{
  "num_hidden_layers": 9,
  "hidden_size": 96,
  "num_attention_heads": 3,
  "num_key_value_heads": 3,
  "head_dim": 32,
  "intermediate_size": 384,
  "vocab_size": 1043,
  "hidden_act": "gelu",
  "norm": "layernorm",
  "norm_place": "pre",
  "norm_eps": 1e-05,
  "positions": "learned",
  "qk_norm": false,
  "attn_scale": 0.177,
  "bias": "all",
  "tie_word_embeddings": true,
  "parallel_block": false,
  "extras": ["capped logits"],
  "init": "normal",
  "init_std_qkv": 0.0529,
  "init_std_o": 0.0657,
  "init_std_up": 0.0758,
  "init_std_down": 0.0758,
  "optimizer": "soap_variant",
  "learning_rate": 0.00499,
  "weight_decay": 0.0,
  "lr_head": 0.0148,
  "max_grad_norm": 2.0,
  "warmup_steps": 200,
  "schedule": "wsd",
  "decay_fraction": 1.0,
  "decay_shape": "pow",
  "final_lr_fraction": 0.1,
  "batch_tokens": [16384, 32768, 49152],
  "max_seq_len": 1024,
  "doc_mask": true,
  "train_tokens": 146900000,
  "max_steps": 4634,
  "dataset": "wikipedia_en"
}
Each number is 50 + 12 x the weight over its row's rms, rounded and kept within 0 to 99. Layers, rows and columns count from 0. The size before them is the row's rms in percent of the matrix's.

# up: layer 6 MLP up, 384x96, rms 0.0754, rows 244-257, columns 48-95
# down: layer 6 MLP down (transposed), 384x96, rms 0.0759, rows 244-257, columns 48-95
up244 095:56 58 56 41 48 62 52 61 48 60 75 44 52 39 33 23 42 45 15 56 51 66 40 46 43 35 54 57 50 59 38 42 47 38 64 38 58 62 30 49 56 57 47 39 42 45 31 46
down244 098:31 47 44 37 37 64 70 40 36 49 33 47 59 49 48 48 47 42 53 69 48 62 58 43 40 51 57 26 44 25 60 47 44 31 48 54 53 45 75 50 47 56 47 54 30 58 59 51
up245 096:57 31 57 35 51 54 53 78 46 50 43 51 51 54 34 41 82 34 62 44 32 44 48 37 55 40 56 53 52 57 51 51 54 53 45 44 48 43 55 57 67 67 62 42 51 71 61 46
down245 087:42 43 63 53 41 58 79 56 49 42 27 56 54 40 40 58 37 56 44 64 28 63 25 36 36 59 54 51 46 59 68 32 69 44 53 69 39 37 69 43 61 45 47 42 56 40 40 55
up246 092:53 38 34 45 51 50 50 44 69 39 62 53 38 57 40 53 39 49 52 53 69 51 48 56 69 50 73 59 41 45 62 71 14 49 46 45 47 62 55 64 45 44 29 45 62 41 57 49
down246 097:38 65 31 61 62 52 51 65 58 47 50 54 69 35 70 50 58 43 49 39 44 63 43 36 37 51 51 39 43 79 32 52 49 64 54 43 52 38 52 58 61 51 74 36 43 62 65 56
up247 094:53 76 62 56 42 59 44 60 51 53 48 72 27 51 49 51 38 41 24 50 45 25 38 48 48 46 48 47 52 57 60 47 42 64 67 60 60 70 48 50 44 31 62 76 47 44 66 58
down247 087:42 63 47 54 43 49 46 49 44 48 51 44 57 49 53 51 47 39 60 66 26 46 72 53 32 62 49 34 42 32 51 52 44 44 48 54 51 51 49 41 49 55 22 62 54 52 46 41
up248 092:41 64 61 71 54 57 39 52 54 61 62 53 74 56 58 39 38 40 53 56 46 64 62 42 49 44 54 28 50 37 57 37 42 59 54 46 46 37 56 54 24 37 49 49 45 59 46 33
down248 090:52 72 53 58 55 21 63 54 46 36 67 46 63 51 67 49 41 56 38 44 43 49 53 28 55 60 56 60 31 45 52 37 46 28 39 51 42 47 60 57 43 32 54 44 64 40 50 38
up249 086:40 52 41 59 72 52 32 51 64 39 52 56 33 40 34 53 28 49 63 53 59 55 51 61 62 66 52 55 48 24 52 64 37 34 61 52 27 77 65 58 56 71 66 57 58 48 60 42
down249 092:59 43 62 37 41 57 31 45 60 48 42 37 44 45 48 32 55 41 55 29 51 44 33 37 47 50 47 66 32 59 35 64 43 55 62 53 65 34 20 54 50 29 33 61 43 43 62 68
up250 110:47 33 48 50 55 45 49 33 61 59 42 56 59 59 46 52 49 58 61 43 21 58 61 42 47 76 25 47 39 37 30 39 57 56 48 23 60 67 56 37 40 52 35 61 41 57 69 34
down250 109:49 38 20 39 73 64 47 44 26 57 70 31 56 41 58 58 54 51 45 72 38 52 35 59 35 38 54 55 60 53 65 63 59 33 36 41 33 33 43 51 58 50 47 52 38 41 29 57
up251 096:56 56 27 54 54 47 40 43 48 45 53 45 51 59 25 41 46 56 43 24 47 46 62 34 78 31 35 52 45 53 57 37 35 23 60 47 60 47 43 50 44 64 50 44 39 56 57 49
down251 105:61 45 59 38 42 57 57 60 69 49 72 63 60 38 56 44 70 52 72 50 52 55 57 51 27 57 74 27 47 54 56 62 49 64 30 63 42 39 54 63 28 29 55 62 43 50 33 64
up252 102:63 42 72 62 35 37 78 50 69 73 40 58 34 35 37 31 63 53 48 52 73 39 57 33 60 50 47 56 38 50 44 70 38 51 65 48 57 76 60 47 46 42 52 60 54 45 44 47
down252 089:53 56 38 56 59 46 56 53 39 34 53 35 47 59 36 46 44 45 48 38 62 43 55 30 57 63 51 58 61 54 55 87 36 57 35 57 51 30 67 46 35 51 45 32 49 47 36 48
up253 109:37 38 33 56 48 51 44 46 45 60 55 81 47 65 50 53 44 42 67 27 53 36 60 57 64 37 46 36 37 53 54 45 41 50 57 43 54 53 49 59 49 41 31 29 32 41 40 51
down253 103:42 37 55 64 43 49 42 63 59 52 54 68 46 61 59 48 38 40 40 55 40 28 44 35 69 61 62 31 35 35 61 71 49 66 71 44 36 73 56 56 45 67 71 77 63 50 71 58
up254 100:57 42 51 73 43 42 43 40 45 47 80 45 64 42 67 60 53 54 47 71 47 41 54 39 54 65 38 55 46 31 41 56 33 58 55 39 66 56 63 60 56 60 52 53 45 55 59 50
down254 101:43 32 45 72 66 36 60 61 40 47 34 60 52 55 31 41 73 38 71 49 74 38 29 63 48 50 61 52 70 55 45 44 36 55 55 35 43 39 39 56 62 33 56 64 45 60 48 52
up255 098:38 48 23 65 41 34 57 46 61 37 62 52 47 47 32 49 51 56 45 73 35 35 47 38 86 41 60 56 44 38 42 55 52 37 54 41 66 46 42 76 65 67 41 33 54 52 54 50
down255 099:68 44 52 22 54 46 40 55 25 43 33 46 49 59 72 69 39 51 54 41 46 53 60 47 71 61 34 59 40 54 50 53 53 48 68 54 46 43 46 33 45 72 35 32 54 61 44 58
up256 085:49 49 47 62 67 55 58 34 73 78 62 64 51 31 31 54 41 68 66 67 41 64 46 40 41 49 42 39 45 42 33 40 63 55 46 64 36 61 40 51 50 67 66 50 57 49 51 32
down256 092:56 52 62 33 40 50 50 44 60 43 39 47 71 67 43 52 62 31 43 64 48 50 48 60 58 50 51 64 49 52 54 50 47 31 59 67 54 33 49 56 41 48 30 42 29 72 52 63
up257 098:43 51 19 45 28 41 66 47 48 42 43 51 58 70 40 49 25 44 51 56 37 48 56 43 42 55 68 61 54 30 45 59 58 43 50 61 68 54 34 67 52 48 49 45 62 29 45 51
down257 108:36 42 63 57 47 57 51 58 82 50 38 31 61 52 63 71 58 33 38 62 47 39 66 68 47 56 56 37 59 58 45 61 53 51 38 28 49 69 60 47 43 68 49 34 47 68 53 61